Each number is 500 + 50 x the weight over the matrix's rms, rounded and kept within 0 to 999. Layers, rows and columns count from 0. Numbers have three digits each.

# up: layer 8 MLP up, 1536x768, rms 0.0584, rows 1245-1330, columns 336-383
# down: layer 8 MLP down (transposed), 1536x768, rms 0.0553, rows 1245-1330, columns 336-383
# gate: layer 8 MLP gate, 1536x768, rms 0.0552, rows 1246-1330, columns 336-383
up1245:539573485556453415513545453461535536494485463424465453434591566520432480545525503475536511581489415493447462530455512419493516564529454469404580
down1245:510468504456486475477529393390503559475440521506492598580539489504518512514528518464534451362481411519571534486508588427485592513539384565467577
gate1246:573622502539548502474510450470527463529471485453434520559552484443442502510536497459509421431502513481550451531486493514496460496462477347460519
up1246:522467468531525438478470477433510410431445413474544528438461467549502503498563488455468430498509589487477383521415485567574546650426457416523520
down1246:501484454563477463562506503522481535436550501476498488558567510464447448530481519581441504521419512532613459527471455471427512487528493620547509
gate1247:497483600458564505462474520516509538630485567469477487515552425428572503517597477474487569478577463455524497481514406521479505503462525473556505
up1247:552401468584490415491567486551532542444514442431516591463410496497500618518550548401513502519437486484410502543515522605580501544544481525555389
down1247:572556501601447432503481496479583543419440517536497503566574518511445408446459485493532534471491594523530509487543591551486431442494548577427565
gate1248:495594543483587595424396443595585505415524515455475392419555368601474554464487514609482551526447473507442544553482444565517466548457570535500516
up1248:584467481469534532483578599504480443517504499507498461479487516411457452559504514437435525459465569420512452480539582576562532417527461507517480
down1248:458511556524474480539479498496474526462467525539468566519542481422458530510475551509448519555519550555486551496532580542502541469572573529518492
gate1249:463545430522486478521511373509497511417445483450538473443445490471479550531519476533511551504482455472518552536428511542451519539396409548558526
up1249:456501396473467460517477446544480505371476490424460441592392481536460478617482487573491525459501413499534512566488524457468538507555482530571589
down1249:516573470507501385560541435494505463583441528493494513475490487474492518478442571468408489458466607513464523443505542491474471490507465522567507
gate1250:531478473482531507459578452518631421505545548490380515457450462481495476486481585550490415348625531443505576507451434530487512534544496431533486
up1250:604542448518435592535525542451495557466441638557525476491540545524500482487483440543539489456492526511368476536369503588533550505426517511487462
down1250:338611518616491501484457490490596553426514450529407515522558375473513514464589558558471477556526498491539456547481554511557495490492618399466529
gate1251:508447505521471468595411472476495542504434520590413483403634552463535529524542540497478541393491469429533476479535571424496521455559491532457529
up1251:500541505505450512444552444565524548515597452479559444553502495522511475519568467494466469534545505475513513460541395498461445440476484521617491
down1251:521560454446492355562593499471615505531497510544519468503548514511370502529530453610530487586466587342508455559515430618458574549492545512527472
gate1252:518514507515445499467521471580446472539530391448501553473445537407420464458538433497539408507483455532595519471485498537437464458430502420559456
up1252:533468480477553512509503459498527492582451529491583542444592525558449433592492436525420481623489440464507494469494526500505559486521499407434632
down1252:544521510518581518519530405552574479513476481541440538550506480423564422592475496562532447509458496619477504417472509577496459498518495446509541
gate1253:521579478523461486580445476528385512556490505548409476508505436579453463524588500412544540528473492548462586545554471498474521530524465473462480
up1253:528535454561458514543517451510369554512439506564471569472517543595495540520509537480514588521511439500520528436485467565475548500556504518468526
down1253:440521474494492446590492532542609506502495607527527541439549432517465380497461560559544502439557473503543519456510466528517447476546684524392487
gate1254:523522421533576536471403548469473478521501546567502486462468424565519435471533487467480482447461490540553510567448503573614538472550455457517518
up1254:485446523557636594508585548489616520536474523496503501475492528573598608556473581530513607542535504551459461485448452523526509606513452579439480
down1254:477506464433443452435508605557513537501456454431456579538474518528559570529430543574491479496578535586484537402574523497532532631430537528555472
gate1255:485448449534533392491477492574436506517459490428399550585429568459571470521445467456532534486464547597510453492513543510465437570453566419482489
up1255:523527482551584517532439554500490572462506439521520514521493512558506427512561502473565480450471501415527595593481455516484549482503512521599487
down1255:533506417513473532432549449551559515410437464538414405526521488509551424572503518582548461472472462515466374421440511553524566615527443548462538
gate1256:488508461521470534506454503521542433474547480532485574461448544460531453564552512549460480337569441548524540453543475496498529505501483463512397
up1256:497443632495467557507462482515470526525529520449560476473494506526523457467474526547489434490516435462451470555412434529627654527489537491548442
down1256:488476458504514530449479500468489545557616366448455414527542522493515450414487522481470459520554470481498577444436570548506454566438464470461442
gate1257:505511405414496540507450418585512490557531503608543467515496540521478450493437541461449419521493528453472470481512374527510445573426467520584590
up1257:527537513517519394473459522534425508571443511508563472500528539528573517426544434502519489426500542451483496536576511539501511434566466553401513
down1257:482426485455468535475566496608517503499505548483574520535467469431396514445534471511519431545483467477514510439476438513488484521405469506451502
gate1258:477613487532575550509602408451481525520524535529526519516461570442537487544489438497516554488505525423472460539501571445463454595469496473365423
up1258:499576501526544494547456385437567617500577506362433553559488500499386599413529519520478475430570435512502557563426492501491515484450478496483522
down1258:516524503523447600517566599456438510469443387458430542496484512513384564579511534520531521424372530484469406465517487499449475495452383558587550
gate1259:570559376491465542502552471456501548496516446460471507435508495542481493519436491447407521479523519465462409410506515531450498468583369428444553
up1259:504521509493545457469532533507385471568458465458487517594520417526485489475471405508489566417411501458472467604507533533468574535504573526483514
down1259:460502553563439548436363487628524486519475475440409445506523460458636416409454469478421473526501437554459564567458499484501529544474594527615528
gate1260:522523573553422492472491495557524521496433496481553493628541487532400465455473526551465503436468443456477505531507544599433477490421460491533471
up1260:480581551504531547449604434481436462549456454509530454462568495426616474554556465483510473515420469568451551579542512494471517503484505477451508
down1260:523588528457524539532476562437529554422561434599539388485440518551489518548602542570513512568497577512565432521566487503430472432496559499522522
gate1261:461501446461477503481439460540582441611543460593486520519611532504508451471573503517508478513552551501498465563469507454491412459485554541591538
up1261:535487533439527596587452400499525495542505586544483479435567480524430478430629591427506493513374436486459468442554470511433411516464456513418492
down1261:543499462498461463522550524560412590525448543546585471489529540561453485394499418424472457530542551492552538589473584594506461428466485480484561
gate1262:482494534497523458456509475546525586467513590432522549548475530497463550500542461483450394458510461502538449527563584512612579471619551495479446
up1262:454481505554592525460577552463532522452498592529579557536540448469423467419417461526382470456532517408534446496480553614526501559486559506416541
down1262:661470490486570505383607482401473454393539502576524448493597421504445460486472496501467453429526560456457536546533550518539571485525465544494526
gate1263:496499386378573516575519404454599542439499616523524396479561428434513497419473514617527529537502556501569542550492630545465475360480487419505470
up1263:590462509514495469548503458467461459489479418493559552426410504460587481533461486466524516524495484462456388593527589485476538589544538559442501
down1263:449408562508534447399548502463512518431546461464474500580546506527473500590550530571529492564533572500521527499479523391498531529483425497571484
gate1264:504479532457390432478530392515432493527484507532465492573461560477491551470576490531449456600394514418539503411499615525512598446538511486417515
up1264:575514497465499463530519493468549589356507439578491521540568526570517511402582575548468411593445520504485537526596475438538500548509483516539437
down1264:449490549398532463453532505526490514633490481507448531576508478496499460466481503444428535504469528514593489408529490484578493570540501497511516
gate1265:621484529430472535548486577510448483527460556454475436486492546497496501513392516451446486516516611486510547491440475493458604465553494538435490
up1265:433483416586464487476522474436569567440478475656485633519416566489530431472529486532426546490499516570502434476477465539505493554456532515516492
down1265:442578547513492423546465458550513498579528565522490592433573473482474514473488559465554519478561406490471488443457461452492482453440467484459372
gate1266:495456481542502497582454527494462526431451486499509481513519532454447557570481466505491593559513456550510467476579494511560555449511489463495454
up1266:525479509492416510475481488517445523560488486450543421530468498545457542529466487502515530439468549448514526451533439462556513509497529401466416
down1266:515465475504479545490539588483485500518432468478434559546415520444486504528510477543506618522481492491584443485577544403486478565516576470512449
gate1267:567514468487520538491450496470559554445501561374504547491530456523470510500568517555475527507458494495489508425495487401493481520570476474504545
up1267:524555527421506629551545439419490561540490541527439472476538557463498543495541452530557485482456440480550557571500522444375534527453550550565582
down1267:441524406504505559522416470488524537581532498452539491414497515459379505547501480568483552571537607495478463508532534459494498479460547567537564
gate1268:480517422464499491573506547486534417503575443569511501543514546505524504456495455519531473490487539554472582491570615512461618449511515448500482
up1268:595438545425507443497479527431472417477486547494415450563483479372471458524518513433448487481618457492455516485496442520410553542484591526487532
down1268:517619548441539504531427464505529515553557574527525531484492551506463420486481512384470529474493618492458618589457552479545530534491541520465573
gate1269:530488444584542536477531484414391531464448471516550477538515526455484579403461392578484526465502572526510464578552527356541465454486562545459480
up1269:510545398546562422525602505529474579497591495513477489551534483471472487513393460571442492593568492454439617449592473465508462485507375531458453
down1269:463496484521463461559466443464382497533516421472538550468477520554456464490487493591521435572432395575571458477512606549503512435468549473540522
gate1270:456544530474516571459433492506564546565564404505508539580443521532502502459636572464468446479477428425493476496563423536551500554451439441450478
up1270:492577490519493451470567429499519434532510478444506428540426372548386537442461565561484517457517513490512548487492489529530463489434489539509424
down1270:499495574505540594497459512424430503510503491511469505509517473413524512506558422427581425456495505562527484491495459498494525518531595442577535
gate1271:533433521466453542479425592536450454449515505489534598491407513521502557491575552536549501528462427500511445578445534434558618514515471595451541
up1271:483416495535459491487465554400437526455455546594587486524514542611565526542458509542455561405481443520436367445536478548445595472513536481455457
down1271:531542514434497491503434523553549454469454462484616395516505494457518496574410490602514596505470523480461479539426480461488387465530459519474511
gate1272:590565492471481529511539417552489542498483513520452481558450542476486508528485438486470465449552540478474511477423516483420450546474403536483591
up1272:546458539483512504454545516475576519487496513500444450419503479467596475532431514529550478468484421466467514507578478493506569459566503414418472
down1272:439532503414547593526427524491471557489607447544619463458462601448557438541543509409405432610423545482610494446467433449523470568517452461545555
gate1273:558421458514509495491406497421516525526449418508470492499629507567555501500519500655480472381465447583482522500447502473536436453554474485501476
up1273:519452451564491535461582502505553608397535622590503460498510468439554477405577444511454498401424481460444512446562448438495498474355490438561507
down1273:496520539614493518491442559518472429495472467430536501529498437449509570492460465545455438500469604503529453493507521516570541499524551507574445
gate1274:547525435499464461507449446571583506409475529496439517490518598401564544474385463563489460490559534466505478431450507497507480499479540505507466
up1274:515549504555531537556503492498438572484491478532489601463382509425569465506546533512539438447529461465434482409390486556501564589567513562509533
down1274:432483540389465503440512479498582501507542454512542406595487579539483399560441585433529457532498530532452493509474505460455563532553519448486514
gate1275:460448542549614435594448551514469475544477459566468430473529565517534582471585490546449513449392474465539449502443460505482478520572433523479536
up1275:593474469641525467446514575479407460438464491607534494522539568548403518463515468441452469526588497545447469467486559540518607444569562396472505
down1275:313437482497630455515545431418435545448501553529469526524524669568525522461495551454400511502476457597509546430473500521547476550583496463482421
gate1276:477617538492501504500444480582591465553587552512473534493513545394463530454505536469475561364473545578574456559522536446531501500453537493471553
up1276:451481471538514529496438552445531578486465523455469479566526529472468400513480552550518536577613404531533461372578499549486498455527442514460476
down1276:421487507501482462509523534483551491467508586544435446475472560505483509557472505464519360487469611554510650393447508416509475535545446471515535
gate1277:419501530518545408516488470530490491434556538546527536489569515557465496438535562417490528486488515509521507498504498556435543508449442565549514
up1277:500517519565496443499450496507504503545449538505534436480418510416536480475492554453560482514557431543527524608540558482485506472584547528501514
down1277:482453464487494571490448506433530536467498443494465431457481492403536493426528419524546472521490566517541520505476520460580524489535534539492473
gate1278:504476440585532439558415531550480475458467491590532582405506429486481475429444515566500384542534473437561470488504497477569465540525430517455449
up1278:475534534512512413527527516495491564523552595529606426493504498578506476478543424406543464509555596460533511526440514425539517585485437526535520
down1278:495501505520494503493482480475530454509406475392522516327530451464514500498476527535543483516424517479522345509536433475491542488482521538571461
gate1279:553400487520539461485501532471500553486445462580514567485527414580520501568534483492591517495528568430414507504508522624497559522555439422528476
up1279:448571501512513530534429384558547451475495538413402457449469475426514449597428449487500464458527483555513555537530512436520534513484523554385503
down1279:466542542561503515605483532509467447450538457462551548460500565404542547466460515493446485525511505597474456405512512483471442557507564528548543
gate1280:492446517543441519445540529582570502548573464600498487521472449509516530529496448499534494403507488501525511548469516476500515564439550474525434
up1280:460613577539535477553458408432574626551450496587428540503513585536626455497551477527460535563440528552511448439500512563523474480554485538555584
down1280:487558488584532564582456548509551490551544520485530467543581506534555481510500449506506556503492554468475435533539480475509552478503542504547472
gate1281:556402397487418476505520418482568392431486456494444495498476497449513423486472455526472443503505463464457545485491457512556559571544486455496483
up1281:474605563573492510514450513436563503472422441517481484487495481520456532537450496520578417466568534469560429535474496379501559537530469468556534
down1281:492415512562482431491518445482500533535431465573586491546426479498511473481517563489552534520454499494535470378552517445513536485524517529446478
gate1282:449440527445372460487491477454544478461464379497514538524595486460575483551520503501535470474453496581547580484555519542498490517387535485468620
up1282:485542457444586569509476441472523441515497544532486543445477507477487514441586559489461575475520517536567449574431578538509574513624413616497425
down1282:587454503525581327453495497553601482515439592516489612546521538494502580613520515397446549442474506487557473476422453560495475473492571485460499
gate1283:504587443473591487486407448479492451527396487489523505482475477557576527513466541489540523559549505472474464563549490587508535461529457465509540
up1283:479429498565489403545445455499441503560560512484549447573505519481477535497476533545424495614507479581533561515471526597492484462552520508484557
down1283:425506542464404497394454445465472491472408573543541503516610484517475483529487450464515477457541492470528546481549484510548541396627471551505536
gate1284:553514502495504397558458443503481470427546397446508549560588486528481495477572484471534579402519515485412558504616543597563476451522482483473398
up1284:499429539487523462470493527475432486495488429450589536501539541462472545571504561506478494540541563546582437468560563486469511598510422547388490
down1284:474553491529497553547476538528485537495383420483586438562512488560505496502555492465533530550421431527428476469525465464475533499483536499446502
gate1285:529450461510475426529445541546550473449523523483519475564456519444515402523538499486503462525603539496449507442561536472560485456433527479507501
up1285:487504490561456457570503466553472499478498529515485472550478486483560435437557464453522540502496457489526543560510455476531587501461402450460517
down1285:461449473516471499512565567529517486535498460560516488411533548488566472466573657459584542556460557470432461565416595419530485510516381484417509
gate1286:416527422394500519460539479548492508471481510448506514488505458511432405429565538489545445567502529516584465489435444513512484559506569480437455
up1286:474511583534549582514505579537504520546495483505570550578537536514411504559514533499482589529451557540479495538447535526496536476527385499542489
down1286:484385527595459624526518497514515534487518409522480477549452529465515474425524422570540465459489490522508495502461532529535600538457518478526438
gate1287:536495512450460497488408581492511493599531571493482408575521560479476436419475499547563442355489546398473501492495484537472522480423497527530597
up1287:499486582497504482579394527485432464484465473502416476410469591489490393514541534460414460519496541444613533517473398531545519453426509557510486
down1287:466560505561538457536461537402446558501526489476568575494552511396494544434431478545535443528463533510503476425426519464452447539457513418537536
gate1288:549446462501472472564460504429519393536565477604511454525559436410490446519492508434412495488484512497474462415478459545466501528526415491534532
up1288:489501471515487446439464499509512451484494461479472437333550543566499462529522453499448500507579438559488508499442458497501575362497504445460458
down1288:509418557583499443543455498482422489565458502425461515557500510460441462540414519483454539518458549493586465511414456525507565501487569563504487
gate1289:483477494552508509439438513535484449425563586567461504556457406447495513507517456526561504536446530492496492428521520584406539499476510468490555
up1289:497504447528507510558483445447550444544431569495530486418506478520432521493488541522489508489551455525468516481464510488474543503464468533500502
down1289:574493518506460455435434587449568447534489446521382474504559487452538560585456457623645476524482515545489513443477471446423485504440483465535471
gate1290:528524464565540529491501507469506483506499424578530597561506581485521480509542446481497564589523453474479591575555486497433554501488491524460447
up1290:534500467429540422457560544423500483478483571389559468591526509496572458464499525563522475447437496509487470495450455478511498408566474601354570
down1290:599516479486462532465500575474539546439486595498506600525526534518513500503537509552506521443571538467447442606486452427492478462447442581384528
gate1291:531577514401552510512536520472565479536472574513467457425573535559461461476450597483443509560494484517453531533431546534550550469598581529489492
up1291:508479485532618434442448502430513509461519469452516419462495511523543471418452462490513537508530470593492572482540533502584550456503546486601586
down1291:458459540549578474417549541499558586467465494478549457510514450508604446461575461522440557564497590544425385454437499630517537570454545561367511
gate1292:402540405534517490528458527496500507497485512482494436512527522588521474459527593450452438547520476469461472430471540443550436498530512501488578
up1292:537524418466459450513548405466480609544481486464421476574556499464578545481448405466533504411493512361494550540452576487531534488418487394473481
down1292:476501557567540460473504500602528536492468506430490507493491517465481466510549485457532433457451483495574447603495595523527450473502509508539466
gate1293:445510454501582422379463515459547440526488502488441425486497552405548512586444424568576512520472492525564439542549460493490451516466485498540567
up1293:551470549507494503542485547486535596435468533384490500431457445533503544445496539567533563531370552485476486523398452507557517571551558482525553
down1293:442528588495502533573511483404417604403511506524444545517485537377525515595460511580462534474478578491603532551528461541380514514508542491569507
gate1294:490565510428537443527447499472409513536532539484484467506458432510534534463445486489524450462445518511503499483496474492479557498482498553507399
up1294:476428526506425544491550537489457588511516487504581532462369453496524432480388532411512483580466495576544462512565469431527452521620419577523467
down1294:541566543497484529499531447514456511470536443549543457479533508439546467450549510483503540499534441472503443502431424530436441496488465557579497
gate1295:500513438539482399482441481549423563453450569511546508507526522523509557526548482518503531461461450489453481352555568480568490534579483481496511
up1295:535602518488569479505501456506511491482562570507492576425511513467511589546440532508505496435514505550370451417421577479510445450475532524398534
down1295:475499501508521449457504485566538446327531463541465514554490441555537532454559459503427454417542470541462469481462593488441528466547466516469501
gate1296:468508470565475420508520580481506555592425511491505444557531473403480484579534502475503509513522452480501514537499550586495547466457480512509492
up1296:464591520495477399529594503484512457533518508480435478587543597552524526470441481544522504552429491530513477494490496550435442496478488458621542
down1296:507430470525479548505412472390495612561437490473476438484505527529524501433502508458527544531511549492567533562578549445451542474459496474505601
gate1297:497478538553538588410581508552507546469403511482453464554538530493494503539518601541408610545523517437507617606446536546515449535515431539459482
up1297:487513631424516500452545485567530386466564538544495537485487504434494463440454535439497498516426519455510489485558432462467458454450505589481470
down1297:391565565489519433544484456530600473418538517475574506506486527435434495471541500325559373429405492504521624525453473549425546548558629568441552
gate1298:503540499535541461494471488471440453552496445500532500470545551582522537454536518462430502465364610519571452450501610617523493438549433460580510
up1298:456483605470495557425466418474591537442509507535568467438375392429472358574517511500537465435472564549476631504450578499467480471477568504357486
down1298:497463499436494454539631566530473476542520551525453480540581507455567525547501576499482389457597502555383422365477462513528501530460500498559503
gate1299:489502478443464538492452466489495519475498492571551459467575536435496517592607485476553426466429538483468597513546540568511507497402536510499518
up1299:549633541496484575577565651517503413576384466441466505557532578424563433477537560489531536508537516481506553593526532428496460462450430473483521
down1299:464544472512495500476444528531522539477460447477512590481507490447558542430515496547357478460531467515585556504477476489520504490497505474493578
gate1300:463517537476416613497509539485453518506517564471553476427522492470448547466526470538532445547417485429525491562611579407398500519470570544623447
up1300:482451471437554445453504550434557411522544473476496532498539440409462511517441476578424545535514454550540518559482546477492491529507482473518618
down1300:496487496401581403473471528505444473506447584520535503419546504486488529501545455551522525445493474596489558537551595506561492512603444549515605
gate1301:473488458472515539479444493477518518531600480549467519500469588450500599444536521439512491603485410506536448451565585521440434423439502535595589
up1301:457520479528508535416529479447528525465544587552551467452467437462407490555455511615419490455347515516470490544490590414536547479532528575508509
down1301:490489541561624482557434469484498529495482509564534460547476522536511497448512587480527484616509531492489437575520482559542537528517450488436461
gate1302:538473551441478511540428563546440596450489473512554468528567514470499516462536446454509521446460581407514408509460548507574450451481472462459515
up1302:487489590489533441539529579479401411454468617470439523481517465573473592539528463594510435446403494430567546436446483506427552401536543528516490
down1302:399560501505442548497451566540490504446501536466567541574543526532461536559470484503493433489399655523470603486522525511428477484520557519628498
gate1303:551453443566435485465507399524473410530487523567498556467424507504536557482466515518427497554555401459431526566546559504535519506464485453458567
up1303:512463619369518451456589436429528455510442559502470584445557430466510452455529583452521466424451576446521541556496457582526467496457441545569445
down1303:572447421448409520465496525491468461497504510478590536576527536471492604447548522527486534563543480534532576497431468572550499467531441567534458
gate1304:508515500457498530427486481515492487516474496548432548534575492396512439523542513532530553515534482529588484484502489570514478441523546545497513
up1304:548527466540506568531523402589503538530565503476476483488444501466432628472484447558528546503509435510520511552562446520476535462569496553533580
down1304:436545576539511526553540507455537480502520542589468543509408460586522538515449437421460446516537486540474479483505533486450506514449486531368468
gate1305:480463494520477463525448478549473579435443519350470418443516447587522511539448510433492568541437437484536436504555551494502422498419536468492506
up1305:456429528506484408514568559576527463555543405520532538567477517517518541526546455525540524456458497504499572492526515521568533588586525498469496
down1305:545554488511378422529445437473557520630433531481563528547456516427473460532452545549467441455527494413538513556494491535545534521485595523451531
gate1306:542524505503485519541459441472542517475558472498512409462506514506548464489420506532448520471548567513414559503485510518457490516453500527533398
up1306:508504472479608575533478390594490524503529431501514582581563433474541526517563460487479527504514553441557454510513545512569419482632531534407462
down1306:443542492531511511614522521498529509536522537450668486470566491421521509585515548574503494518534531474504493465493557495479571520485487517497521
gate1307:512568503474508545492463431492421545507446492525467442514484461528485511426578582592528407451498483451501465558487599505588451455426483548505526
up1307:490545474561494467459535394575345556425410539479586529604491518543461522467614567524509519429511500502529512470504515483526427504490550488475478
down1307:519497486567582520587521378584581544513558515525525536459521457483507432555518568474436408499437529506394349530496504566558436581483482561502518
gate1308:344448476511559438336439514504504543548521536562510538533549456536557591540491525497457430413518604508533531566585536389553585428534445444499543
up1308:530567501489533525655514536542509530452481485435534508573463444492567458404570479469509536557548529515420594468495439520440459390474573542484378
down1308:462653467426349513460490558540450519468493559478472509560552493398442504487518461431519585527507499497527490443428510496457416532578519475453499
gate1309:497550435478407476492498538470484471511464526566476478566549558511429499521464535544453525531467558475438563495479473451433525604562547478527632
up1309:482494479455516521520484496479590576512558521460497512528557559451463511443467511457629506549522533588503393532503515479523410424601432404438493
down1309:502448513548544508512503458498572486533605481589496463494501599491531536509530478499552430542459591526411540499541571528491380405617531525485587
gate1310:541412535493473425540463489478476475479585498487467449604484530445471560579473499484523569432568452575543484521475561462497448501488488542530447
up1310:515539533503388498518549446442497470524522606550462452483496526522458499475463576428475511542499449528517548439461472518510535470516540486523487
down1310:519482579492586472516510597533464527396636469564475508524530653537585541452443549385506453541481448464515486526471529451594505533406474479519489
gate1311:488447474508487445424472492494523500523531420509557510484462502429519448471407474507509585562589518608401472537467549538532552553479532514513447
up1311:542565563556459552501436495527498502564496502499405528530464507460463518483446432453514610489417513491468450538477504472388518569559486467573402
down1311:502475465527431526449459453430463445614539515445477440461527469488563496394468480467541588472561392461515432444549460501521600380493470488497535
gate1312:687475613427494564514564496441503536530489476520519493505552532474516460512488524526496503581587471481460507431463552505445457558511495488496514
up1312:603536622460563510494569565589510625558446518471530526483516481544536486425506440435569488576488414511549533536564497565456558595587466526502417
down1312:471545469449510511465620528434456515434538495551522509575535512523436469519505514610529494500471458492597453523518586521497556471498423512461490
gate1313:426471658482445596536393507499537568389430557487482477399576590384523485429474561481496487433522481471573555584558552518478546528434497545523477
up1313:470499536469465531470466484504540445442477520458534581508470568470458525493536541510513512456571496567532477574505485515531573522440404513461574
down1313:462437444492554453580513483502517516534466435464576481551514556521510527471391493567478476385514415581604461531542539450555509414487434453509453
gate1314:584592480460528521518569452501482522555600591541489524530534545554548507504490511476437535494481505503508487466485490454515453595535521521549633
up1314:470520472557562499535486432448529506559465498532581491543524565494535455470535477572485538540560464569469445459527595434419432498558494505499533
down1314:494512522492524544409482543499517458544454507557589523568443507550463533414428500553476442552529469529539530524529489505526514515530408454564520
gate1315:522495508571426596485479441557527565517518486457456525489472603443447475522550547516514525489504505499546449488541481482431472525494521397479527
up1315:498445470524495607470480514496472523451499484489441522472502552461560542502523474558527439445498550457473468505511498564476484425554601533399401
down1315:491538522512461512524559546499512593513495464529479445415474589435416453427484531477568557546453522419477565459498543585502456507431441505484473
gate1316:489446489522511513481520529498499457535525556554547523489407508497532573577496420507469481416511498507413508464486447487518465536593552509548509
up1316:497497497460559446466592485448487505569533460515463542486477499510489451549516477512581443442502549502504544440552450441513426514515559511537464
down1316:534535460446536412473540544494438574434581399492463558513452467515478469478517433496500513481442510503521529531411497550490469473519451455551482
gate1317:490458484510496546520587502454518542463501372444498563567501520531508614507539500470520538360522510568476454465496565564523532539445426485499478
up1317:472544473495485521392379509533481466491529531508488586491558513570513485488578474577512443555554622534514535496469547536570494423494463544538547
down1317:529480476509488475464473499509432523417589413415463506527554501558492531548525544461505496478503487543572493487489517467511467518485512561471506
gate1318:479471464570496419505560542465566539543446417472570486487540450447519509476527435594558474440518540512521511468492382438512485466477384477551526
up1318:513453512550449463524458548450511504463452485542479521543579550492545506431458541506512547543477481423570386398422503481489490504513465514559501
down1318:424510559488512549488477503467482500527573514587543527478478453489586488434424640508503557537511524499381447568578482504489546426539522466587478
gate1319:529449521536495527471453506562468487507530475494496556508413479593408478464587492550473529534492585490585508455513443477506465472522544491453492
up1319:543495529571536566606446559611455490481557524516502510532494488463527462458535562540504493455440508456533466484456482622509559501436486484486491
down1319:526420533461547561493405496461500452479548435477395433572453519619413558471524480525460501452542519404453475500481457442539456483556511508564484
gate1320:517503496489547490498407480456476413498546447438518583551503378476402470518451530534518506581460546506585488516487451494513577507514492546508525
up1320:499479526465406437455562497510577549431445559494548507465438512474367559485509529462483460461554474478472440464435465591557385455486512445484499
down1320:558501513518456455592473482513483532494505517495462553555449489468538466515533514503527430581515554507447523500469617591446361525471446667504521
gate1321:536465554556460494412513542424445553456485435569435538463516467570595568494459482506473508564540557506427541524462459522485543486465477460484488
up1321:486498516486557505464523440482465562508455526528558535434470535474484526516485434520493433489541415560511445533522480446496568505481497545505523
down1321:584597490495549474571450546556518571494485514555478475472508549498494479504445499562498534534517599440436633506478482518473482456518474421521521
gate1322:454556448468484464528439447474556479536508564484477507503517451485474524527489491562470590459506550515535485439497548520446481460505576414446521
up1322:543451501467485549445538549717438515497420453554484468468525520597439481481408546464522481542459447459439428549517508485463489458563387564566568
down1322:475477458554423551419539472640502542438435449486482572506484488522475525547444531482460508489616538558524470564525480434508473472527511505511503
gate1323:462516547573545605376494459534436452474501547601489521530439471548508491462474495552451550546552555412461513615491525458379464529595541530484474
up1323:464552458528553567445452476484446542459461477429630522566539542480496590513429515495452551472511542422560459485423515484506467587512570553431443
down1323:434551426449400479538486451552541553491470520513518450485548457467508510535541509485435566418473470517518560436543563510435497465389457465612498
gate1324:473448360565577492480498518527453462529422479478473468486498460550508552441487530556470472522463450453474503472564614431532475459493475615455499
up1324:507475539558496482492458489451470467541536602494513548467485549544529490525559463490515507574533433498498512438393466450476485613450488464551499
down1324:423611509503503528512553486488553442513504459460569496511576527552474544625607455480551515552505560475468414536527465487402531567483411523506440
gate1325:511497526498454551538416486533525489423424566484447520488543462500667453484543536480499451550485553563470498487576437566484521519562539541406513
up1325:532573508489457504546524520551555485565440485399479506478548500533466514423463522440436494553495548482509557600458532561476488500481512588602491
down1325:528553558451513520569386543396486468471479507517480411524596544529494513525480510443453463554605403464481545384444518437478458504478457448532462
gate1326:536508494546546445498586404499443459440422427501565525502563509563454597458485581475611493422499434517485655539556542548557562518568442533536514
up1326:448465426459537554437588583480474418525480511554458525430449545479482541464525466522457582427519401454587443496557493535519512549540502489535514
down1326:570541422516671557488477433531477507536537515463442402422451459548556471468559571496496554565496467498451489479513475459465528449577493542582409
gate1327:498532529451540463521424565579539476464497557544444444548446450532442550500469504442507518549459501568487385501586481588469442523470555584477449
up1327:485541499528529504477474476548460545494572517533471482564512483455473528429503457465534532478578613537556476462513526582538500498581498497528485
down1327:574407524542580448498492552574439454566516568470423468527552470546470474492502471576531461401521489502493567514426492523524430513562472506370551
gate1328:528531582544578488459504462451508458555505419550550484570506557483545397476523553491391483538513569477564507536483496564582486507545537515485481
up1328:452527451452522382499475434490471491468455637567488499477526552549477440524488549456599548455419479509596524516469425469421521500550518522411437
down1328:481521521599471536513534536562533407528461487469469521481499381449569414444499523402386451456520403524554446544537497519571455409443424466476567
gate1329:540523512503608490522529425443420489514550449464471514545510476512529500453420388488474485554478540524465516565532497533500432550498519544551503
up1329:539401512474548487510527517508518547455451480514402460466491492516411498553386524574555421517490531530521487573513521467522477492497532354521388
down1329:557521563395515560467533498472537504511453587479495518477567490519577487414495531577512458520420496501611436495544483580539497437424495445492450
gate1330:456509555451454479502504525463569468476484483526496501470589451552508458604485402441546448559520425553529461555486525591485463533500548443519477
up1330:543453528439544500411492467525541459437531604479523452498489506397566453509413598453484473587576472450495528604490466559496542513490460424649442
down1330:512474603568508526549536514476569530549508448487520490519473546484582476543442482444520446540489518495425521479573532506431542480483497538452471